Weights of a small GPT-style language model, trained from scratch on English Wikipedia.
Size: 12 layers, width 192, 2 heads of 96, vocabulary 2048, 6.67M parameters.
Architecture: LayerNorm before each block, learned positions, biases.
Training: a variant of Adam for these matrices, 9748 steps.
Each number is 128 + 32 x the weight over its row's rms, rounded and kept within 0 to 255. Layers, rows and columns count from 0. Numbers have three digits each. The size before them is the row's rms in percent of the matrix's.

# layer 8 attention output (transposed), 192x192, rms 0.0945, rows 50-95, columns 0-31
130:094102108142150106094175107137122113138118144127152098149208124143204150080126137081174115047181
124:124092160134158188095096126106131113106124137137176162079122078107120115155087123151084169152141
130:103103126193122161123155143063126070120137109081128111180123111162128129130117189106118112104127
132:132149120114120122178135176128090184140157118124152157103136157076086175134144155140133196113109
122:109137112156174082129129099106133209084105133095178133151172090141089088111157080170134147160121
135:106125092168122115162050070086172136163170095134109115160196093112143090153123108085081133151117
122:177145146104121152126182082160081121155093123164094146126110133086165161170138140134152121133137
130:168178146137118124113133163117070135110098111087137128139132118140137093069141167160130163125191
126:166100151157131143161122115100077123128119163091116121095102118140120105139114133128146145147076
132:120096079103150114110196135152155145113113148105166112105141131125087103140123078131117164127102
116:121100066120088168096126172151099144202146106094092163173113094150101111113162056082141139147082
130:134219124097104192119121136161120141176111129111147113112153166095171152119150112139041147097138
127:166106170128125151149062092131126101112197116162122087160110129143077098132131129172142134083094
116:146086118095116145168123142099149113132132183128093139190108132130089114154101139172093130107090
123:195099121143117161148081138102137173160102069123119133173131107148113068152123146127126204075145
130:102081107110168164128130188096085160103162144110132068126198102163159126094127128130069099123163
129:156132126193166082113089104119104143139129143088141191181096167126097083063137168114114177159143
129:092152158168098139086071132131140194166131146153148131055115128115102108106118186186046087127132
123:161166116173143104193150147060089152173135066106137078126146121173135036130132159156101119088091
132:160151107152084173131117129117157112154102125165133073103192194146164118149186158124174113121146
129:079097104079162091113112126175162177123108121185152121105131108142140077063176116093138169188133
149:079058100129109103090152122120176071133089156173165162184138127128173156126107095123127113119131
132:128085135151118114123101079121063132083143124129094167063140120139149110145108170056157116138172
131:122178218124132117143060116097170114134143106074098117162193065149143101176115096109104126138091
128:096097147081175109158113095213105090076124158170128103113125164138103131119143117111154179136140
123:078166144125213079146121076110205155097112124145111160114111147153126151100094108126160115080206
137:130182159150155158175119157112159089098123150132132099078125130183143162117157131116152143113191
125:130115078092144079163076108122103106117142102134165090187108141112171178102113088163144126068093
123:069086102067126130134112122121118159111069171101142128135115068180167117159169098116180073106100
122:149111173086110165140105122108117149068139103096120037103131068072117185101140143093094133180181
140:107133114132123104097123094089175145105138129154139076188159136109188140103147075159151072097134
143:130071105129148120166113086121149141156217118141148176154091059104165190108187057153096093116066
128:131110191118142112180134121121105119104174170156150125122140137099162153148062150105132113092120
125:100155154158137153095181180107135150123117190122125128155072204108077073116074140142139131084106
144:139142109153112146131179105158149162132158108196078184131115079058124169063147087126138144158174
129:128150098122157116174134184125130127110070217132090110105105181155075166138086090189143062128092
115:114183132132128101146178171079094118123145201103174089120118122132179129078122107172074105122138
132:093170137096181131165105185130122116103143103083162133127121095142103182093073133094055114169215
134:121105112074156121149133064106188157150113154141085135145078162100136154159138120134156079118103
130:150116094101128151097184146132100119105080125188136158152105109146137122109144110084136150073145
150:102135133154099093114129125152088120132150164126122177145150147126152135137069170155078161126070
129:182113105158134116204141140142135095112154133094135130195144138116149204192112105147082138115110
133:116138165121117146140194117105138163129166134127144156148151134166106071135193139103141182100175
130:124160125098097104098126149094091162193076133185168129121136154183118159105124093142117140045153
124:110109116096100117132067110154120156078134123164153126103139139086183098114176146148143062170122
129:166160147151075140199130162147093094189083150124114123135097183139163129140151143101159121131176
# layer 8 attention value, 192x192, rms 0.0878, rows 51-95, columns 0-31
118:079140118153131083183047167111119104130080162116142200145102177158154134141181143095166091106101
127:122124173130145110154126119116118130157145160119130123064145154105094114132141179139146091105106
126:137127146074155188118108091130132134163159112136107137128153115196140137084068124138122187174093
118:077158127128150130118118204151131106105116100118118107118119113154140103124177111160170153147108
128:135120088107129144075132158102121139215105146068140153163111083154129058151126129173102155131064
128:165167130119140108141103112128116095172215127109156108105117084141142229104139133107138160094106
123:131131113128088127123133127137117108057138117145169111146093097148130102096087132104165091146180
129:132129105127113118178076108134143140191123165109110128094106152154062181120139122114103171151151
131:062139145205148185125129177108142121126148141132142170121108060111130144086143042153143133122109
113:157089167181115136097188148174112123117083157125130085091087167120070105128186168104127149100145
120:153082178107165099146150135167126169149162112118145125077106163101138127117181169064137073164087
127:088088125191096133172114096128095103119095109107119090146181174125192117097144107127128162137126
116:071124157155084106169103115137118120163093085062116130085154169184119109102141119147099165175125
122:090174132063121065156140117118154122124125111081192120148080201128175173125124122139134173088073
131:106104099082134090142154176084160095114110185122097097106063090061153143087179123076125135070168
128:176107053123097137135139162161128070119083113124129141113144108182101123090180065156124143071167
125:178136109161129120059048152166135139153151144148072149141141165141148112119138145087119093165113
124:126068152110155126115107126146095150208155085117155156108147151126076139150052149176102145107108
126:090077153132158152141148120140122072139104145135120109114125101127143121140115174123098172220140
125:191175136156122182094105122148094059072079136134152098161144129162097056142075101167083133153096
131:118183133122132079140106180162096124146167131130078134177130193121130176116098117154115145107085
131:144143119126121130146189125094115186085109144090186157144123117086153130109126115117180064106132
125:096121158091156152128147128148147110212069152121106138160130102173113106135087204115152150170125
121:132169108138135217077099109104075117112187155115081111172146188080215081145170074188078177086122
114:081140095090171139051105115141138146100125074102121136132152104143060074167109083132178081135110
131:128133156078136095184097149096128085095158166175107139121157161133161120204162109148078147112149
119:097103095101131118140085057165173145168080096109080090124127120159170154139125099159155216095152
126:125137197102134146144095128175158170115137114116113117098086126132140162132192147128128153185097
125:136173103134174120161133119135169194163163187098140133143167142105103122097108121134106125170139
133:102070118092094117092110131148131145155083124087132098128076054125109137130142130182155135161111
135:178097071166091143086101104143155151102097149117092113167161111170134179134116112148179182133147
136:081110117047151136183120110099121103101143138100128135160139088108148110112058115120095125178133
125:088124159161134132114048136137114105144149171154123165105139118145070134100114133088111106093182
134:163161132119134106159162119138156094086143159140102109150157120082111159129090096115118143100117
128:127173172131113139136117136125146108091120002174104135088133115126133083139158140133125099166109
124:135058109150114114171088126122086115111156081136110173097172116142145067134144146145097081078158
125:152154145079168172111193130135106151109140086127112154104169119124091089115125094088112097099131
127:068136103143174171074124132139137092099098135069132166125117126095107132148187133143139103152133
130:103179126111121096116113157147203137081196126144092120099117162113143180119136110132131120051141
136:099112120117108201173147121121181104164085143140127133112136120120121137095149139112142160125122
133:136047147136105117138126115117178171102153121147134126123146055116171164105098144135135161115148
134:142099100095137123103103141149136133092205173087117086158118196128109135116097125131123212140146
131:079135159104128129153112142147128111196154029117149149146098145167150158122170131160122122098118
126:175124100092148104050082139121082167074100154146067153121124088105211134130163201094107119161174
126:102140098098143117099148072139150113094184070121128102138194187090118091179088133130131153116068
# layer 8 attention query, 192x192, rms 0.0689, rows 96-146, columns 0-31
106:107142139110093132111126160137108092124101126188097116130107114118119144135109130129134106156126
097:104075160114125162143163135168133126163154098076168143133154102118134110134150086150070083139136
100:133081126092103159163131116180071138140158115119078148141167124151140130126098141180125115152156
105:132066171141104144121095128102122031103147110176050116141067099133139108098108123150135124121116
092:131157112176152102167099119107115138090106140099098115117040115123091191154156140133120122124144
096:095145160136106111099147134134164143114100149178112112212031127060149182191112159147158100129153
085:133135176147158147151131124166105168139080107108129075098201090089147133169099134133129190088089
094:157111131142177105079144138097171145219095087179089134166141183096141152156106119133184173157118
103:110141124148179157093147150146101180122121130107080116057106165097127161131018110125185127082113
107:095173125101132120136111105124122095130095079122151156150132142114154156123191121164139048120149
094:130208184139176107122142147175147105082070130121129114118104156089184198130148130086130160129124
091:177122145099132132113212110116168129122169077111125136105099124132118150160151136184125107139127
094:089110119139067109149084144103109153121077155113127140153119071149140151195157159142090172102109
095:101132131156173109149105162140134115147125102158151097129117144153087160105102139133089080172135
091:169129121163166130087129139092131144106082115102118118156119169136166070063117142132171144111128
096:138147092077117120117133165100122080115161144145126129206140105139054118156130124106122117174118
087:094142134064086137131133145144101090141107156082153101166108076148071101125131140171081163067150
095:107180149137104129086152150099140093088095096122158161103128125092148140091190109114153098092075
086:164152151110074170121133107122156114084156167094133103053120110173144119159057188137107083138149
098:089121134133109119180097107163155068135140131109131126080094124131117120113149101108094155120103
102:120102144108157151119107099119146128182077177142128096171068136108113116100187169159125142097162
105:117164132128108113107111177105113129118172104116155131202201086156110137134126125092120117185138
107:109139138063067123137129155156086112155155150138141114222147109175095122117089113183071118184185
091:105165126087114060136100163144150109165074177167145085106152075163159171170150139140136110141205
097:068130115141144111095141100116106203144040114110181166146103099089134094168125141169166144024117
095:128151149124101141062165123173213112106168140112161077157067080147105168140085110091149165149135
091:110040115197130127180161171075132089119162150113120122109164152133079071105123068129110076132100
093:085148104135198100146143206109122127099109098099087186136149217089111170122161119094180164105091
094:126138097075106154093101158178156117061142138185086159213080112155112099144069103151102111121085
094:163116142164143102112177158086172099161117148145149089155153214140098078102084111161110128071113
098:141130142104094110131090091104135182148060135113111092156137156116145051135080150128145162127178
090:086094165110103154137127125177100063131150109092100110135126130099099136133119114095101134156206
094:123135102155127135095174150188124154145142092218094147147099150102128179100068167109120130129137
088:144163120055107112085129128151143104129158097128204114062080039123171125076136102102120158159178
101:149184103135131131115111124127089167147126124087086143133187112213083142094103157092186112112140
090:150135150086115134139025119129171118129076145123070110109126126159111121114165180189146131143149
095:137069093170125112095179170095159132138127110184166121110104137101117189146165131122183089091128
094:088122163119104105120097138114151126154070142203074103146092127092114110184196150048118138173107
092:062148131120093140137108151121126123126135142110118143137151110141186106087139075081101082088145
099:151122117125115111122159065058099218119112116061158105121132108097119123097138155164109185090117
106:128078095118139085131141176112165046105132168154182090116126046126099148114136141106108117129124
100:095137103072117125141103141128199030154136119178082167100164073149095098113162079119152113147134
105:146127114164118148124170121143135139129095113142065166122158134118109118115060115107120090101108
099:175144143126087100076146141108132107155157186109146098115087159154092139139145134118056109128098
095:109080097111160112107177098146175157163109151153119157168073153104122130121182188083134134099132
102:098062121096102117136115144116061114136195125102122162139103122137116150130123117146183164165136
095:096093120153139141081148190158124072035142115137144065140125187110153175103044150103146134165150
096:134103159184217107109167149159151063142093119069091093081123159179104127131153083088118171170082
096:131067091172125140154162091131131072197113130153170120097178131134099109147169091093076115054082
105:151138141146156129106186096142105103140117151106163103138106195109171094128139128147085122119113
097:125115119108143140110153144130121141078192101162122161143083085146121095160067100149142144143125
# layer 8 attention key, 192x192, rms 0.0682, rows 96-145, columns 0-31
098:142151097130101083099102135091148111065136201196063141149145115132078086143191108083107132112145
100:106083129157122101099145127165133091171157104145154123109142119124115145198081140151137190143093
099:137104136151144102149141116138078185163151124156113084150081143103104104167070116205118156189161
100:087107091173116143111127127128088098082140105151146087135079103158098128141088094146129128152130
090:156116135127066065164163086168057198138097140147095137132143143149098137132148155117123129146091
092:138121148132122159108168158105119071143045108136138109166117141071156170106147132138117138087203
084:137154124078130129099090135148120095157149141138142075138097165081104152151085173133117185095138
091:103143113210210108162140101117128157093127120186166141084103187125152114139111164129163124137118
103:135162108159177183122157135171139166065100140115096104088179192083166116137068143097153119068070
107:091170160140114069143143130135086109110074131156210142136144124078120139112140122162132056112178
095:141144126101133123160117103109156182145134127133146085116139148111099135118162167095089119120073
091:199134117120068142082182098089176098143152167067153141079119181058158130143051133190136113126172
094:119155133126112091129098137132121136159136185106117170061052076163128183180154145139110126110064
092:103107150129132023127099144144097136143131137225146133111115104101076073193176136158059164145106
096:139133163112120116139130155105138180067113140074138210160110147149169100066099139125180111085139
098:102107110169148179101171134073116135102099197170135116148145104141149138141148162143098172156148
085:134141124097084216062170142141139036137143153094114131187140127096098180115152138121136127101153
096:122146183116153106153145165082112062120128110081143114139106164058131116113160145104099136140107
089:125150150103072169134118102094158122157137126152125095116187117125132133116149101177097110112147
096:101111104137104136112097096137143129121137144124131180111150154162106138131162072119124136141156
099:124136111146077154081123104117147095139091164078111153193153172113093153116166129138110109109161
104:125155132152206169111095163084125136085120089159105136171109041142153153127159170152120138135140
105:126119113113164094115095153151143168135083194175144135141192069182098118147165090160113102102159
094:177141153075101142162102089138156110103134186121131142111148105154093115112192103103159080116132
098:100173172156131109124105125145127158135102150115159143115109144101131110149096103099159149113098
092:126101129136176178150177117139177064149162078064187109107103114152167188143121161091123136107104
090:148099117171150107131144199143052119179090130127122111085121092212171126121151143066136172125088
089:078103123190189108137114112123115162089115116151132108094124163118117119173146128142118151141068
088:068114160127129216147123085150166091074121177178044153135123130121135197105125140173125111097168
090:109140131114055109077155114116159071135138169119140188103116111106144146081190128109137120106157
096:090129148141095136119103090103143132148135147135124094191108142112105139099122151119120158146113
089:138104090138162135123163100094101087118121137160143097135127122100098091135122123138155123111108
093:173118133125134148111138154142142134095107094178099172070147147138173120135107129097094084143123
083:123171176090060151146126090124127083082159090080157109140155136104114114148102157131116105118179
097:128127085179176144178093082161116171143132110088122125186153139188157114130128159160149123127072
092:207132127093149132165140129066119130134128163115124118137098158092113078119115113119143107146123
096:118115139106137113113170172128118109143120129180132162043101137097150123152171131159159147134119
091:107149159102118075175125150122148177157108136201116095169080158175108130157104110118098169149100
092:118153156098099130124094101108124122141122122095144104175110164090119066136115146120130132147127
095:192154137141105141068152100127114118124139121041137198122162131071162157090114148095132137109149
102:135127114084090131117110148140103054063122156106153140124158118109111148100133124087156084146153
096:132128106133133177165120116097151094097181135165112144154133173143122119081136128122113147154118
099:125113149170139125133158107129121162120137096162092148115097162099196112097089122133127099156120
099:167187141118127100137200122136176035137132133049131091101100136096154150151148099101090112147107
097:083106121125112155099125162124160131114099113133143145148107205088185145120127107107088118159109
101:093060129161185177178149126129074095129159136072112097143118189161144155177113125172192123149135
098:146116157124143176137175174134087114072158109081114113151115199101146113133096159110112136145074
100:172102082128176129130158137162214128116171129056128108112112140174089168086154125090157116119132
095:106141075099126163098101149103150052149133132136115144153108122107087131071129091070140113138116
106:154133098110128091068126151123148133138085124099147138110138133097150131137161122094084131104105